Weights of a small transformer language model: 254M tokens.
Each number is 128 + 24 x the weight over the matrix's rms, rounded and kept within 0 to 255. Layers, rows and columns count from 0.

# layer 5 attention output (transposed), 256x224, rms 0.0972, rows 230-245, columns 0-223
[[170 135 136 144 121 103 123 147 112 122 159 156 153  89 119 111 121  86 123 148  79  99 135 118 120 132 162 119 203 150 118 114 109 134 112 138 135 116  80 119 111 117 125 145 116 143  97 109 142 156 165 119 176 125 159 150 114 129 126 162  98 111 140 111 103 162  58 120 103 107 124  97 125  91  92 101 101  90 137 130 146 125 142 113 119 157 125  89 114 116  72 132 135 106  95  78  88 124 139 128 144 165 110 122 143 117 191 129 147 149 109 118  99 132 159 153 126 152 135 176 115 144 177 115 110 160 155 152 105 136  90  91 129 146 138 115 102 104  97 161 143 136 149 153 104  78 139 143 141 136 157  82 124 116 134 118 129  82 120 108 143 140 153 107 101  81 136 123 105 129 110 150 110 150 120 112 122 160 113 107 188 125 144 143 151  94 101 156 112 146 160 168 132 105 107 136 129 131 175 114 147 127 114 166 139 146 103 107 125 116 111  93 111 107 155 106 155 154 116 159  99 114 129 104]
 [151  99 135 102 147 168 148 161 109 109 139 123 116 133 115 146 112 122 148  96  97 100 136  97 154  94 100 141 122 108 140 157 124 136 113 129 105 126 129 132 142 118  86  99 103 161 159 142 149 137 138 143 136 138 112 131 122 174 143 141 136  65 150 148 117  87 104 140 143 146 143 102 118 111 149  97 113 134 148 113 139 128 140 136 136 144 142 118 118 124 154 104  79 138 128 119  89 134 170 144 147 148 122 102 144 141 126 152 177 144 113 149 133 107 122 107  98 173 167 157 119 116 112  75 107 109 125 102 110 107 138 157 127  92 131 130 107  92 155 120 157 134 160 177 111 110 148 148 122  65 134 120 127 119 115 138 115 102  95 144 134 182  95 111 127  98 127 184 124 106  85 114  97 114 128 122 132 102 116  84 150 129 119 151 146 142 127 120 157 124 116 157 151  97  71 173 159 146 149  94 109 101  94 143 125 125  80 155 158 151  88  86 106 129  99 129 154 108 160 147 172 116 127 142]
 [ 85 152 150 137 142 121 164  90  98 135 131 127 167 111 125 122 158 124 114 107  81 143 133 134 153 141 164  99  88 153 135 187 174 113 121 121  81 136 140 146 126 108 124 144  94 164 144 137  81 186  74  89  74 113 148 116 144 179 160 113 120  90 158 186 146 184 122 123 136 131 120 171 111  96 122  77 132 165 100 137 114 163 148  98 148 115 174 110 141  82 107 130 147 130 130 128 132  97 142 102  83  94 105  74 146 131 123 184 160  97 130  81 172 112 113 130 116 100 142 114 111 142 111 129 101 111 128 138 128 111 131 140 120 141 124 161 139 104 143 122  69 108 136 112 117 127 117 143  97 166 113 119 136  66 116 156 151  99 164  94 134 126  78 158 103 109 145 159  74 119  95 162 131  99 131  97  77 137 144 140 146 116  86 175  89 116 169 115 134 170 180  91 130  93 146 114  78 149 141 176  99  99  49 119 120  50 116 120 102 138  87 131 142 136 119 107 153  94 116 117  98  98 106  76]
 [201 132 141  65 102 128 112 111 143  80 129 134  92 137 147 110 158 129 115 181 133 124 112 134 146 120 140 103 116 163 145  62 141  50 120 127 181 120  90 110 133 111 117 115  85 131 124 140 117 143 133 113 143 143 124 115 123 157 125 111 127 123  49 152 134 163 119 167 161 145 113 106 153 123 118 122 116 136 139 131 153 128 108 151 153  80 134  80  64  81  97 105 135 113 148 104 171 132 106 107 146  76 116 177 113 145 169 127  92 148 149 124 149 135 107 145 117 125 143 119 102 155  99 180 137 105 124 115 142 148 115 125 108 135  70 123 116 142 143 137 128 129 150 124 104 138 131  87 153 134 119 137 159 103 131 105 125 166 151 150 137 131 118 153 139 121 125 142 111 177 118 124 119  88 125 120 150 177 146 120 168  91 100 146 152 137 132  93 158 127 133 154 147 143 131 140 162 153 144 107 140 171 111 109 172  98 119 156 130 118 135 112 150 133 147 144 114 148 111 133 127 126 171 176]
 [137 143 127 137 136 123 104 132 150 118  96 110 120 131 160 109  74 153 130 130  91 129 124  80 122 103 183 159 153 135 164 192 122 145 151 118 116  95 204 180  96 127 140 179 151 124 112 154 146 111 108 159 155 145 148 137 152 143 130  90 147 126 147 156 145 103  79 127 127 112 149 133 136 100 137  67 100 117 115 142 115  87 132 135 156 182 157 146 137 152  93 168 124 134 115 151 122 133 129 105 157 133  81 119 127 104 140 127  74 136  75 199 103  85 119 156 154 124 113 153 137  89 129  91  95 143 140 127 121 100 115  86 146 151 135 103 121 118 134 100 116 163 123 148 129  99  81 120 154 118 139 124 120 145 124  72 165 108 122 124 198  81 153 150 121 132 136 115 107 141 122 138 147 117  90 123 110 146  91 143 166 112 122 150 110 145 130 157 132 176  61 129  95 161 160 122 137 124  97 118 140  89 143  92 135  75 113 105  89 132 138 110 171 163 161  93 123 162 143 103 122 113 142  65]
 [123 127 109 162 122 143 113 114 172 155 140 125 111 148 146 156 127 184 109 144 157 144 131 147  66 122 182 116 104 135 122 134 102  98 115 136  99 107 125 139 111 172 110 123 129 115 107 105 152 136 123 134 113 132 147 108 107 144 139 111 133 150 157 120 123 162  96 148 147 156 116 154 115 146 119 174  96 161 127 122 120 127 149  75 103 102 145 115  64 142 106  87  59 102  96  93 109 108 115 137 133 158 157 136 149 134 167 161 110 114 136 120 107 178 155 131 105  81 102 146 135 130 108 155 161  90 153 125 169 121 137 135 144 188 138 110 141  89 124 194 146 190 171 114 142 152 135 162 127 131 134 117 163 128 118 182 129 126 157 136 110 120 149 160 143 157 117 124 140 151 166 141 122 109 133 136 202 117 116 115 122 112 119 109 131 137 134 102 102 106 136 144 119 125 179 119 130 157 132  89 152 181 102 101 149 131 153 135 159 158 102 153 189 118 187 138 128 130 161 136  81 144  81 116]
 [145 126 161  79 103 137  98 146 132 121 162 180 109 156 121 135 137  92 130 123  78 122 148 105 168  91 144 118  87 110 128  89 142 119 182 143 104 150 146 117 122 131 104 106 160 158 125  96  99 165 123 161 150 129 134 152 189 137  97 110 117  63 125 135  91 143 116 138 165  96 108 168 154  98 103 146 115  95 101 119 108 122  87 118 150 153 141 115  72 154 158 166 107 146 161 150 123 102 101 135 114 132 136 102 142  92 113 151 152 153 156 119 126 148 111 116  80 153 129 139 112  99 131 118 154 119 153  75 118 135 126  90 123 157 115 127 142 123 119 145 111 121 108 138 140 124 125  89 163  98 109 167 131 154 121 109 119 125 140 166 135 107 100 162 123 130 122 138  90 123 125 196 165 144 113 164 165 125 123 152 143 163  86 119 173 102 199 136 133 119 157 178 140 115 133 125 160 130 138 141 179 131  83 156 110  70  95  91 115 120  90 127 106 139 137 106 156 128 149 139 118 116 120 152]
 [131 115 135 122 110 135 122 104 124 118 114 125 161 110 108 182 104 160 108 148 117  91 112 123 123  99 119 146 119  97 141 140 124 127 125  96 182 125 182 114 154 100 137 106 140 161 146 120 132 135 130 121 136 104 111 124 149 148  95 109  89 161 135 122 157 118  98 117 140 120 186  81 141 152 140 128  81 125 138 138 139 167 143 107  69 120 126 149 164 105 151  94 111 116 154 146 158 167 140 150 163 141  82 120 149 134 150 120 145 153 103 148 145 158 117 149 140 139 102 119  79 149 151 126 141 110 132 113  70 144  97 137 151 153 124 186 150 132 155 110 142 120 131 179 122 110 149 130 114 113 124 121 119  89 128  94 120 149 103 133  82 125 171 123  75 152 105 128  84 109 170 124 128 139 163  91  99  75 154 137 114 142 109  62 109 140 116 124 102 134 138 128 114 138 134 106 143 107 150 174  69 128 197 174 113 174 141 179 105  81 133  99 181 160 100 130 149 163 104 157  92 140 165 127]
 [116  92 132 124 131 112 163 132 129 151 131 120  94 141 140 151 130 139 141 112 142 134 105 164 159 122 131 170 106  98 140 100 119 142 113 144  93 134 105 152 161  99 167 111  85  87 159  84 101  87 124 121  96 119 152 115  84 117 144  81 139 157 184 146 133  66 135 103 114 157 163 112 140 152 132 130 128  98 133  92  91 123 136  74 103 102 123 151 120  98 120 118 135 129  96  97 138 133 183 161 112  92 126  75 159 141 121 174  65 122 130 146 122  99 147 177 132 115 107 104 111 182  83 137 129 117 156 101 110 127 142 118 146 160 126 121 124 117 109 112 140 126 139 137 122 110 115 135 111 153 142 116 116  98 158  89 107 117 126 117 160 152 160 129 111 155 145 109 130  96 146 135 136 115 141 132 170 105 112 114 145 108 120 174 134 130 114 109 130 143 102  87 124 110 136 163 109 145 148  83 120 105 129 145  95 166 142 121  98 127 111 104 130  87 123 111 114 110 128 106  86 103 110  77]
 [118 162 133 116 120 159 153 136 157 119 121 128 146 148 129 143 154 121 149  93 141 131 121 127 123  97 101 107 134 121  96 140 131 124 137 127 106 114 131 165 113 114 129 141 125 127 145 122  81 181 141 136 141 133  90 150 156 146 162 133 119 115 142 118 111 120 136 132 102 108  92 146 125 116  95 120 143 129 147 113 150 139 116 134 145 137 110 127 126 123 121 122 116 150 168  79 127 128 131 113 157  90 112 155 105 137 112 119 165 111 143  79 116 139 120 108 142 118 127 133 123 121 121 159 113 116  97 100 165 121 128 175 121 105 157 110 141 115 140 104  92 132 141 109 160  47 108 133 122  98 117 117 118 137 154 172 135 120 134 120 130 127 110 114 162 162 100 183 171 129 130 143 124 117 141 130 114 111 124 140  91 130 154 112 123  85 138 129 128  86 134 154 141 145  93 171  88 150 158 124 106 140  92 114 164 137 138 114 112 152 130 135 137 122  87 174 147 111 122 139 103 118 104 139]
 [147 149 112 100 170 108 167 179 147 104 126  53 120 111 106 124 116 125 165 102 157 181  89  95 148 101 133  77 149 142 146 145 128 126 179  96 138  56 105 112 122  88 151 116 159  97 109 163 101 121 121 102 139 141  86 131 118 186 145 160 128 132  65 137 127 113 184 117 123 137 141 111 155 135 107 100 136 153 162 128 106 147 129 161 167 169 129 113 137 146 107 167 135 156 132 119 127 129 153 101 106 100 133 148 136 136 128 115  82 145 138 110  99 110 109  76 174  97 124 141 118 136  74 157 125 124  99 158 150 135 134 117 119 131 133 130  97 108 147 122 111 130 100 138  89 144 122 153 125  89 163 132 114 125 140  79 133 110 120 151 106 124 117 127 133  95 144 151 126 161 111 114 132 144 151 173 154 133  85 121  87  99 210 117 123 110 152 156 141 131 129 141 104 154  94 151  85 131 120 112 142 123 143 123 176 155  96 160 128 125 139 124 132 142 105 115 114 119 139 124  88 119 118  82]
 [ 85 111 121 142  97 132 171 166 141 142  72 135 165 152 144 123 131 103 169 119 117 134 140 136 134 133  76 123 148 167 107  65 119 126 106 144 109 160 122 121 136 149 115 134 126  94 136 201 119  63 173 132 136 140  65 172 145 151 114 130 119 107 113 108 141  89 119 130 106 108 169 173  86 136 123 123 149 153 120  92 149 150  97 120 141  90 124 122 112 128 136 142 140  90 182 120 120 149 202 143 123 105 145 151 134 143 128  85 137 120 121 150 153 132 143 140 143 162 111 123 149  88 134 131 145 109 122 149 156 116 108 138  84 129 138 104  97  73  98 134 124 132 125 123 128 113 100 126 115 137 117 128 153 100 143 150 107  92 127 142 115 150 147 127 141 125  92  98 120 192 190 105 137 117 176 183 130 142  91 139  51 125 195 128 127 149 117 103 156 137  52 142 120 141  90 157 145 111 120 108 102 131 112 109 132 107 144 180 148 148 162 138 144  93 111 134 104 132 107 118 140 137 156 108]
 [102  85 116  79 110  72 107 165 114 100 125 150  79 155 133  85 120 130 156 140 109 144 139 107 120 169 136 147  81 144  97 114 136 135  96 129 114 100 105 109 159 182 106 115 202 196 133  87 143 121 104 116 131  96 160 116 146 102 125 113 118  79 135 164 166 150 159 127 117 118 149 139 152 114 106 139 127 127  93  91 150  81 102 117 170 157  88 148  73 139 118  76 156 173 114 148 135 153 141 145 119 149 104 131  89 145 153  94 122 136  74 147 128  68 115  98  83 127 129 109  64  96 197 111 119  77 123 125 150 149  84 132 119  88 108  91 117 108  84 165 108 126 117 156 114 180  96  90 127 123 119 193 151 166  76 158 143 104 145 112 146 115 158 191 163  98  91 117 129 176  81 120  95 147 100 174 130  80 106 132 121 170 106 128 124 141 160 150 115  96 132 207 197 130 113 134 118 190 131  89 127 162 136 100 162 137 132 102 140 111 119 132 117 154 146 133 107 173 131 132 176 106 125 155]
 [109 140 122 167 127 103 143 148 119 114 160 111 102 116 129 142 151 122 151 104 125 114 167 126 101  56 144 155 161 154  95 136 171 136 129 111  86 122 136 140 121 118 155 121 102 105 133 125 118 128 115  95 129  86 145 108 111 122 122 144 124 120 150  96 117  95 143 138  75 146 124 108 102  73 131 134 131 101 196 139 136  99  83 190 136 148 119 111  94 118  97 155 123  97 148 129 110  91 119 111 124 133 133 120 123 109 101 115 141 107  91 132 134  87 149 172  88 102 141  77 125 170 137 135  96 159 117 161 176 124  92  95 117  73 123 151 114 110 154 142 137 118 101 137 107 105 170 102 107 145 123 154 168 187 135 138 102 126 186 130 110 145 143 139 175 144 110 157 127 112 191 104 144 126 146  92 108 141  67 162 123 172 120  90 149  92 134 165 103 118  91 125 137 181 132 142 120 135 163 157  92 141 108 121 119 111 115 117 102  75 123 146  69 141 135 128 132 129 102 178 108 128 130  90]
 [131 100  83 136 125 146 160 142  99 179  90 144 116 130 111 156 148  97 118 122 136 115 107 167 154 149 122 137  80 144 144  99 170 146 120 116 124 141 101  64 156 127  95  94 147 128 132 143  94 156 148 173 131 157 123 173 133  95 140 145  78 156 174 129 133 120 129  96 151 131 146 163 164 124 113 157 144 106 133 119 186 129 125 101 103  71 117 139 110 149 158  88 155 138 154  94 140 125 112 131 130 157 125  80  97  98 118 109 109 132 152 111 114 120  96 185 151 131 140 134  87 120 151 127 118 104 159 150 100 133  93 173 151 102 100 163 102  77 117 127 106 137  94 124 116 100 148 138 126 137 146 125 149 122 124  86  93 113 145 122 152 125 119 153 106 134  98 103 173  96 168 139  65 154 145 179 114 131 138 107  80 131 142 132  94  82 123 164 133 153  88 144 114 123 160 159 175 167 151 114 133 134 114 185 160 146 166 152 144  75 145 130 121 159 126 142 133 205  99 119 126 106 146  96]
 [ 88 140 124 133 147 153 127 148 149 128  92 142 113 190 118 140 153 137 106 152 141  72 140 137 178 109  93 111 136 112 135 151 141 152 101 122 133 113 182 135 148 140 103 102 122 131 142 119 173 138 124 110 141 118 114 140 156  82 163 131 149 194 126 145 140 136 100 140 119 131 115 153 135 108 132 110 137 161 158  95 122 140 134 129 136 118 137 128 101 176 169  91 122  82 109 152 146 113 107 147 120 105 131 105 116 106 111 119 138  74 121 116 122 118 143 158 106 153 112 113 115 132 112 130  85 121 154  81  99 132 129 135 183 109 157 106 153 119 138 122 117 105 126  94 128 117  64 147 129 126 123 122 137 128 120 129 140 121 144 157 115 107 135 160 127 165 105  75 143 138 112 112 121 144 105 100 138 118 118 101 105 153 147 176 131 142 107 103 178  97 109 133 153 165 123 138 141 132 100  99 150 125  89 139 133  84 118 126 115 141 112 139 156 119 126 132 112 126 129  91 159 124  97 133]]
# layer 5 attention value, 256x224, rms 0.112, rows 231-245, columns 0-223
[[107 101 165 146 143 117 136 113 175 148 117 112 141 122 144 134 137 117 116 138 144 155 129 120 132 127 183  78  96 143 113  79 155 140 153 146 159 114 109 116 135 112 159 140 154 142 131 123 134 113 143 138 122 132 153 115 117 107 111 110 123 162 121  79 123 157 148  95  99 115 127 149 137 155 143 128 132 118 126 148  99 122 118 126 128 114 123 133 112 131 107 147 162 156  75 108 166 150 129 120  85  96 112 159 124  73 103 118 120  96 140 143 151 150 108 155 126  98 127  92 102 118 137 149 157 135 104 137 146 126 106 123 147 141 136 129 129 133 110 109 134  96  77 157 130 118 151 129 116 188 102 117  65  79 163 137 146 144 164 138 104 120 132 132 125 179 161 103 133 116 136 141 140 108  93 132 125 129 124 142 112 122 132 153 122 104 144 125 113 137 132 111 155 130 139 133 112 129 134 127 119 124 131 120 190 122 175 110 133  77 158 141 126 129 154 151 135 125 103  82 147 125 146 157]
 [ 96 121  84 157  79  92 168 105 118 139 147 142 107  83 111 130 135 132 153 188 135 133  65  85 118  78 140 129 141  99  97  62 107 135 123 109 115 147 132 127 123 139 117 145  73 105 145 175  96 111 157 158 143 124 150 150 143  96  98  88 147 171 141  67 155 119 115 112 146 118 135 135 126 146 164 106 164 129 134 146 121  69 124 163 111 138 119 118 133 111 140 131 144 120 126 121 169 140 121 108 139 165 109 195 169 159 162  69 125 141 187 110 145 127 126 108 135 153 125 156 116 113 125  90 118 100 160 113 146 109  77  91  85 142 115 136 131 132 101 106 165  71 184 174  78 151 114  70 136 123 122 159  94 149 161 138 101 130  69 126 103 139 137 137 158 124  96  94 163 181 100 118 103 141 125 114 192 111 128 116 138 101 132 115 149 139 151 107 158 105 128 158 131 138 143 120  84 151 120 136 162 117 142 114 107 138 147  88 150 116 168 126  85 187 145 133 150 143  98 160 119 137 109 160]
 [106 135 120 118 154  88 146 126 113 161 143 165 128 123 121 113 138 111 124  98 158  89 135 179  91  87  81 122 155 106 108 165 164 150 139 134  92 110 145 111 144 100 111 120 137 189 166 116 158  64 138 111 138 101 140 134 144  93 149 128 183 111 147 135  90 106 137 122 161 101 104  97 138 139 186 115 128 109 123 120 127 164 132 144 120 123  97 151 114 168 128 122 155 131 125 148  91  96 161 118 121 176 139  90 146 126  86 141 120  86 126 151 104 116 177 165 144 116 150  91  85  83 135 121 119 145 114 183 147 108 113 128 149 118 171 165 129 114 122  85 119  98 124 168 104  95 130 137 141 138 148 115 126 139 120 140 136 114 121 117 110 169 131 145 133 115 157 174 128  94 144 147 136 134  93 104 140  94 118 136 160 140 118 157 111 104 122 181 159 141 102 119 133 156 102 127 128 144 110 144 120 158 153 135 102 138 101 148 120 129  89 101  71 137 118 152  93 142 144  99 139  68 123  82]
 [123 158 146 118 114 120 181 159 116 137 141 143 120 141 140 135 134 127 119  92 136 101 115 169 178 111  80 140 153 150 113  99 163 113  92 126 130 116 139 163 138 143 126 150  87 108 117 133 117 116 154 123 103  96 105 120 104 167 102 125  94 128 128 109 122 129 125 134 130 120 111 110 113  93 137 166 147 160 132 125 139 136 139 124 103 106 113 124 140  73 146 119 129 167 168  95 108 130 122  90 127 109 123  98 120 140  99 112 142 149 152 163 115 152 121 134 120 178 151 176  94 164 129 131 177  98  87  73 184 143 124  96 102 116  99 166 131 129 134 150 118 101 140 143 190 120 119 120 118 140 140 114 142 141 127 153 120 168 153 119  95 154 128 111 144 137 116 113 154 106 129 115 137 213 174 146 119 100 152 152 118 102  96 109 142 116 104  85 111 111 143 146 141  81 153 141 130 135 137 137 100 116  93 173  71 163 110 109 129 176  76 156 114 125  85 174 114 145 127 131 129 136  80 188]
 [171 154 126  73 129 144 155 132 135  87 130 139 152 144 109 178 107 129 152 126 163 130 132 124 145 132 120 120  91 147 158 135 143 132 120 111 134 140 164 115 116  92 102 119 133 118 161 155 116 119 158 139 173 148 114 166 156  94 110 145 119 104 124 107 131  97 158 140  81 134  88 129 147 116 205 115 146 109 157 134 163  94 120 157 170 125 113 128 134 126 139 140 154 137 116 156 134 161 120 125 149 119 131 122 120 142 123 107 146 145 131 132 132 118 164 111 159 154 156 127 109 121 159  88  94 148 118 103 115 137 139 150 124 122 166 131 110 183 122  90 108 163 116 118 102 126 116 109  91 129 182 117 135 194  92 103 127 112 153 116 142 105 107  93 107 134 169 101 144 135  76 130 151 142  97 137  68 153 156 153 152 106 133 123 105 134 159 121 154 131 124 154 107 138 103  99 133  85 120 154 155 105 164 142 129 126 110 156  91 136 182 116 106 133  70 119 163 139 136 105 114 105 144 119]
 [132 169 123 169 129 101 162 148 106 146 114 110 131  99 133 102 134 118 101 131 156 163 169 103 118 153 109  98 154 130 107 162 124 135 124 117 164 137 109 145 118 127 155 108  80 137 136 157 147 154 173 118 115 117 144  98 139 125 131 122 127 170  87 132 142 111 131  88 140 174 112  99 120 114 140 105 162 179 118 108 127 134 142 114 147 114 107 109 177 139 111 155 131 155  71 134 131 136 128 112 110 145 135 138 133 112  58  93  59  92 126 101 145 133 151 105 107 120 140  97 118 129 106 135 149 134 154 167 132 145 110 136 124 163 181 166 124 135 115  93 179 111 152 136 112 117 159 137 122 163 159 138 149  90 163 142 102 146 151 123  95 144 121 114 135  93 156 154 174 124 140 103 117 138  91 123 125 146 132 123  75 101 160 117 123 168 118  95 154  96 121 103 112  97 145 117 126 123 108 108 144 118 133 118 132 133 157 110 139 154 145 159 118 128 113 132  95 122 115 117 160 172 101 146]
 [ 89 105 135 126 167 124 192 101 148 122 118 188 112 168 108  70 123 113  97 112 109 116  93 114  89 135 105 113 153 175 137 138  95 159 137 107 129 133 130 126 150 171 144 131 129  75 119 143 142 103 112 152  88 122 100 143  87 132 122  92 167  83 131 119  90 130 167 128 165 139  99 162  88 130 135 113 141 131 127  87  82 153 145  92 186 122 131 118  94 118 135  98 136  98 107 140 136 111 142 143 130  85 136 125 110  80 135 136 156 118 124 135 133 180 143  97 123 137 102 102 182 149 119  90 102 187  80 153 136 138 155 129 126 117 106  95 149 124 126 112 133 127 113  67 123 146 108 132 154 104 105 123 105 157 129 154 131  94 134 115 100 148 193 111 135 122 155  76 155 156 134 149 112 129 129 176 127 113 126 126 104 176 122 144 139 111 120 125 121 132 168 124 150 120 128 119 134 135 129 161 172 148 131 139 104 128 114 105 164 144 162 151 123 103 173 127  89 124 127 122 126 160 118  99]
 [140 154 125 156  81 136 108 104 137  80 166 151 178 106 134  88  99 128 124 165 130  66 140 101 103 134 123  82 150 119 145 138 139 104 138  92 118 124 143 123  79 168  86 141 171 146 103 137 138 128 118 132 134 126 125 152 157 141  93 158  92 146  94 128 112 181 127 133 121  66  95 136 155 145 116 132 134 156 173 147 122 105 114 135 131 127 125  94 101 147 144  92  85 136 130 129  91 120  82 120 157 123 142 159 121 106 135  92 188 139  93 102 146  74 131  86 143  99  75  94 121  89 168  81 106 140 117 125 148 121 135 128 157  99  97 121 145 162 132 130 167 136 125 152 144 149 144 110 140 129 158 151 116 125 120 142 147 128 131 117 111 157 116 122 128 138 142 107 115 148 132 158 143 128  94 111  96 136 132 148 146 127 168  96 107 109 153 144 162 107 124 151 135 122 141 118 127 107 111 122 117 111 167 130 122 123 162 127 120 108  98 146 127 119 107 125 164 128 162 156 151 150 151 161]
 [164 118  82 129 161 104  99  99  99 153  93 118 121 124 157 120  90 137 134  80 145 137 169  97 116 149 164 148 134 118 139  90 129 122 133 107 165 135 135  90  94 150 124 112 156 144 136 148 137 133 139 145 136 106 134 122 127 106  98  97 115 115 127 130 168 117  90 164 105 153 116 134 154 146 145  99 103 150 110 126 128 133 126 128 101 135 155 153 122 129 105 123 143 106 125 125 139 145 153 123 122 162 136 104 143 101 143 145  94  91  94 137 117 164 138 112  90 145 111 133 118  85 171 119 148 133 122 122 131 141 148  79 151 145 100 110 124 130 127 122 200  98 104 116 136 153 134 125 121 146 110 135 109 134 108 133 112 134 124 109 142 121 120 127 120 155 147 166 143  87  90 104 126 118 146 111 126 133 111 103 158 118 120 131 156 116 124 132 108 155 161 120 127 134 119 142 104 142 117 135 159 102 125  96 137 162 140 101 157 131 151 124 110 189 131 137 134 114 107  98 141 120 142 126]
 [140 110 133 105 130 126 131 108 129 169 120 151 134 143 187 122 126 148 131 148 124 108 147 137 179 111 103 142 110 118 114  90 149 128  92 121 158 168 107 166 108 159 146 132 153 135 152 101 144 137 138 113 145 109 147 170 107  90 104 150 137 111 160 102 159 165 121 163 116 122 112 116 139 151 167 178 110 108  98 132 123 146 154 100  37 125 124 131 144 142 142 145 107 121 157 155 105 143 121 136 142 165 127 129 122  97 124 151 116 112  97 126 106 144 114 114 128  96 122 114 120 153 164  93 125 100 130  98 122 118 124  77 163 133 134 151 184  72 118 104 149 118 106 118 153 140 107 106 146 136 122  95 114  88  90 158 118 132 121 101 180 108 154 153 130 132 129 171 145  96 152  70 158 116 115  93 107 118 137 161 141 135  74 139 123 115 160 148 114 141 137 161 147 115  92 161 140 172 149 115 130 157 153 161 127 128 125 143 169 122 120 123 129 141 147 133 115 109  86 124 101 141 127 177]
 [135 130 139 106 193 131  98  91 119 143 144 124  92 123 126 121 110 152 101 137 112 107 123 126 137 109 142 127 107 132 154 153  96 113 149 127 117 120 148 156 156  44 118 123 129 161 120 136 113 128 106 146 159  90 157 123  79 128 139 128  88 175 118 149 138 174 107 111 121 116 115  94 176 141 138 114  92 131 146 143 144 145 147 116 126  96 104 112 100 122  94 119 140 127  87 155 132 135  82  96 135  88 131 143 149 130 171 138 179 109 123 111  88 111 139 139 119 145 104 123 180 141 126 118 152 142 111 153  65 160 154 195 137 143 131 145 147 121 157 128 149 153  90 135 144 107 164 103 116 150 117 109  94  92 130 129 151 129 150 130 173 114 138 163 135 116 140 170 127  79 116 101 131 144  98 118 123 135 173 117 177 148  77 131  91 112 111 142  88 117 117 133 112 156 136 152 158 165 120 168 146  83 164 134 123 183 121 113 134 130  99 134  97 168 141  91 131 177 105  98 134 128 168 157]
 [186 143 110 111 128 101 139 130 166 132 105  97 164 103 129  93 129 102 112  98  80 166 128 108 124 123 101  94 132 130 125 173 165 168 123 149 196 127 111 160 121  76  99 157 113 113 120 162 121 116  99 117 129 129  82 149 114 104 163 152 119 164 109 121 115  93  98 152  98 175 118 103  90 121 160 101  99 100 138 170  97 129 152 133 134  98  87 108 151 133 131 169 119 125 102 116  99 125 127 120 141 137 159 113 115 156 107 151 185 102 167 137 157 123  70 179 127 158 165 132 135 148  79 157 160 120 170 124 146 130 172 118 115 143 120 150  59 113 114 123 152 131 133 126 140  74 102 167 104 120 129 115 137 112 147 172 108 179 110 144  68 121  93  73 141 138 146 163 158 103 148 158 115 132 127  98 147  94 110 145 119 122 132 132 117  99 122 126 145 145 107  94  58 148 118 145  90  67 143 138 143 127 124 170 130 113 146 114 119 189 123 136 168 167 113 125 143  87 129  75  94 112 132 137]
 [116 156 115 149 142 138  85 133 154 120 141 121 126 111 143 139 128  77 154 134 175 167  97 130 144 177 114 107 115 133 144 142 100  98 149 145 125 121 110 153 158 119 123 127 167 152 131 152 123  88 160 107 130 153  96 135 137 109 166 136 129 112  96 203 156 155 158 129 151 105 118 153 172 204  71  97  89 126  73 132 113 117 128 121 127 103 165 131 136 131 133 118 150 143 140 136 114 158 101 120  94 140 110 109 123 152  93 127 147 134 173 119 100 161  83 133 135 116 116 110 136 138 146 131 150 128 167 132  84 105 131  83  89 128 147 136 145 124  87 140 147 108 171 139 114 122 102 113 158 114 123 108 167 103 106 147 178 140 121 160 116  84 129 119  91 165 108 150 170 121 105  97  99  63 110 123 145 161 145 126 137  86 110 142 100 126 114 112 108 144 128 160 130 101 152 167 153 127  84  99 178 113 130 125 107 128 112 132 137 165 131 157 133 138 108  64 127 125 138 109 146 103 135 131]
 [137 119 137 128 112 107  66 168  97  85 163  91 117 172 117  74 125 100 121 144 116 117  96 110  74 111 105 103 124 127 136 148  85 132 113 135 115  35 169 170 168 153 159 134 164 130 152 130 124 112 109 128 124 104 108 113 128 135  75 115 136 130 108 138 132 155 137 126 147 147  87 103 142 169 119  98 110 149 151 122  88 118 151 115 153 124 142  87 133 105 114 153  82 106 115 150 111 156 101 127  80 109 167 138 130 132 146 164 148 134 133 119 102 166 173  92 122 124 140  83 173 154  75  87 108 184 110 116 127 131 148 165 118 157 111 150 136 146 123 127 162 129 105 131 122 153 113 180 139 117 127 135 159  98 158 159 144 131 162 142 106 128 141 109 142 102 175 158 139 125 105 109 157 100  89  85 168 146  81 177 145 114  96 115 109 100 155 103 150 135 102 122 107 131  48 138 115 117 117 154 138 139 137 113 147 144 100 148 111 163 167 148 135 148 138 171 109  80 125 120 105 122 139 117]
 [160 131 139 138 109  89 102 155 103 150 153 171 120 156 104 114 133 116 120 140 118 137 128 104 128 126 143 100 150 118 135 104 116 114 132 127 123 101 103 121 122 137 135 105 164 103 124 143 134 141 129 166 125 129 140  91 121 159 145 155  83  84 121 109 135 153 113 113 101 123 125 110 118 133 117  95  89 128 104 122 120 149 147 111 149  91  97  78  94  91 160 157 114 153 120 123  92 138 136 112  89 116 115 152 154 121 109 137 106 153 120 114  82 124 107 116  86 118 158 143 123 108 127 105 160 117 118 138 146 137 126 107 110  98 131 172  69 161 118 153 103 139 118 182 128 124 146 140 107 135 132 148 102 149 160 151 127 152  90 104 165 105  57 117 126  94 138 169 102 132 131 124 149  94 135 148 144 157 125 107 151 116 121 130 122 120 132 125  92 132 171 128  93 142 111 140 116 117 151 135 118 144 153 120 115 161 138 109 153 132 131 116 106 122 138 148 142 150 159 122  91 129 105 101]]